From a checkpoint of a small transformer trained on Wikipedia: biases on query, key and value, 14576 steps.
Each number is 200 + 20 x the weight over its row's rms, rounded and kept within 0 to 999. Layers, rows and columns count from 0. The size before them is the row's rms in percent of the matrix's.

# up: layer 10 MLP up, 512x128, rms 0.407, rows 354-359, columns 0-127
# down: layer 10 MLP down (transposed), 512x128, rms 0.231, rows 354-358, columns 0-127
up354,106,203,169,239,182,216,183,188,208,193,193,217,197,220,198,226,218,209,201,214,185,202,150,187,228,173,200,191,223,201,193,197,188,216,216,243,216,206,222,208,182,203,187,180,191,207,208,219,188,230,224,231,192,168,184,195,211,220,233,192,235,216,188,175,194,218,186,197,190,197,184,235,174,176,181,206,159,163,208,239,185,229,216,201,193,183,206,188,214,201,192,201,222,186,177,172,198,162,206,209,197,229,223,192,201,200,217,163,215,187,207,192,186,212,231,234,207,171,178,176,189,204,145,201,193,211,151,197,206
down354,109,184,256,178,167,191,204,202,217,217,169,193,217,219,196,199,181,189,135,174,195,189,192,225,163,215,221,180,242,171,217,212,221,216,216,219,211,206,205,215,172,194,214,189,213,192,230,236,189,179,189,219,185,191,214,248,194,225,225,186,190,192,246,202,196,213,163,179,198,238,202,185,212,203,211,126,201,222,189,187,193,210,185,234,187,184,216,197,221,211,208,198,198,208,190,223,203,204,212,201,183,174,211,212,188,195,178,218,202,202,202,214,206,220,191,216,176,212,229,209,207,193,212,212,207,207,198,193,199
up355,101,215,187,189,205,246,213,193,194,172,216,223,227,172,146,168,205,198,202,212,211,185,208,170,225,208,193,225,201,184,203,235,222,214,179,192,198,164,186,213,188,199,233,199,181,202,203,234,140,177,198,215,207,200,195,199,213,226,220,172,223,213,210,185,182,172,185,172,197,197,197,185,182,229,185,186,183,207,195,140,197,198,199,200,237,214,223,206,191,178,169,198,233,194,208,201,194,186,204,207,216,193,229,169,195,171,204,166,219,187,192,238,190,233,207,191,196,183,247,202,194,190,192,178,211,210,201,205,210
down355,095,178,239,205,213,188,166,239,203,195,222,202,177,186,197,232,191,186,181,178,236,197,203,203,185,216,180,205,178,180,169,199,190,244,202,185,219,219,193,186,206,194,189,173,171,171,203,202,179,205,190,211,221,213,176,166,194,178,192,241,224,211,200,219,183,179,204,213,213,195,221,200,188,188,241,179,182,194,194,241,198,259,201,232,188,225,187,177,189,212,236,198,177,174,222,216,210,197,202,184,192,176,216,249,183,222,212,210,188,187,183,193,193,186,211,217,209,188,167,216,208,194,162,207,199,214,179,229,179
up356,106,173,245,200,213,228,214,201,194,202,198,229,207,235,230,200,162,165,254,205,208,216,207,186,198,190,203,184,201,187,215,234,206,189,212,201,222,199,170,221,202,204,204,166,203,196,187,179,216,254,199,202,195,218,200,214,195,197,208,216,205,188,196,186,207,179,204,217,203,223,183,191,168,198,237,155,200,221,231,174,183,177,192,167,205,160,169,205,210,217,200,187,221,206,191,181,172,213,186,210,204,203,234,208,174,200,189,186,190,181,198,183,169,240,156,158,184,213,199,174,193,227,214,197,171,208,195,194,197
down356,102,203,220,179,214,201,185,212,209,191,208,168,206,195,225,193,207,167,187,251,170,213,211,213,193,189,144,217,196,163,201,216,197,186,191,215,216,204,216,200,211,229,191,197,179,189,199,176,204,194,226,208,189,200,190,198,201,202,173,224,228,181,213,176,202,181,209,192,197,177,225,210,185,193,238,185,196,231,207,229,190,174,210,199,214,232,209,152,220,249,191,203,193,204,190,183,220,211,183,241,222,203,169,203,187,204,240,183,148,207,259,190,208,220,181,215,181,215,209,219,214,227,192,214,196,213,221,201,183
up357,098,178,176,203,224,172,189,210,225,160,205,212,259,187,186,242,153,222,221,200,182,183,211,161,214,203,218,217,201,236,196,249,182,201,234,210,187,187,201,181,221,211,207,184,192,188,195,236,197,203,221,220,196,170,207,225,218,156,183,223,202,229,192,195,204,195,182,204,201,219,235,202,194,206,230,222,226,201,222,184,188,212,169,195,218,206,182,189,217,187,192,203,172,166,188,184,194,222,218,166,190,208,181,208,228,194,199,224,202,203,208,191,205,181,184,198,219,192,171,164,187,223,217,211,178,222,188,191,196
down357,104,158,187,184,225,212,185,163,208,189,232,206,193,184,229,210,200,221,204,223,191,230,167,203,209,202,189,182,231,216,207,200,197,197,185,195,187,213,171,199,197,212,235,186,183,163,193,180,157,172,190,185,212,175,170,234,209,172,209,227,209,200,207,205,201,183,224,209,206,204,222,208,204,199,205,213,210,162,186,195,176,199,141,189,211,194,184,168,176,201,180,209,198,178,198,207,195,190,210,208,219,209,188,205,190,200,217,230,246,180,178,200,209,179,188,190,189,176,203,190,195,186,249,179,219,261,205,239,179
up358,098,196,219,205,191,191,209,218,222,196,244,237,176,166,207,170,203,181,166,197,219,215,193,169,202,184,198,215,178,184,186,194,213,186,227,196,161,199,209,193,197,231,199,201,202,203,189,234,205,183,191,172,206,179,168,256,210,216,212,209,198,180,222,190,197,204,169,188,193,189,171,219,163,219,198,180,176,177,220,242,237,239,228,192,196,179,206,154,183,204,202,219,217,194,180,198,217,216,174,235,180,220,200,245,207,184,193,232,204,224,201,210,211,219,171,198,215,205,196,201,221,215,198,199,209,216,210,182,230
down358,101,235,226,232,221,209,194,235,226,190,200,206,190,204,220,176,183,188,162,186,203,212,188,203,161,204,198,193,171,174,201,194,211,194,214,185,195,230,203,185,215,236,206,210,210,185,216,201,202,183,193,181,166,194,166,220,206,184,195,222,214,174,205,174,205,228,225,181,187,198,163,232,192,200,211,248,183,206,226,214,219,209,224,210,191,216,161,193,178,204,219,180,204,177,184,218,238,195,214,228,190,225,201,199,182,181,185,183,187,241,187,186,181,224,227,192,209,189,184,162,228,222,217,226,250,192,221,184,189
up359,101,176,196,236,227,216,201,164,183,206,218,217,174,204,215,219,208,210,149,188,204,215,205,199,178,170,185,227,191,191,227,246,219,189,201,187,208,210,182,216,199,171,214,203,218,191,199,203,215,182,236,211,167,190,203,212,206,186,186,199,225,192,173,159,209,177,187,191,179,165,209,192,207,213,178,178,156,181,191,197,191,213,191,192,171,185,166,188,203,218,194,170,187,191,168,212,217,219,199,182,186,226,187,197,193,211,205,164,182,221,245,206,209,190,244,229,168,196,198,233,189,201,217,219,229,219,220,170,181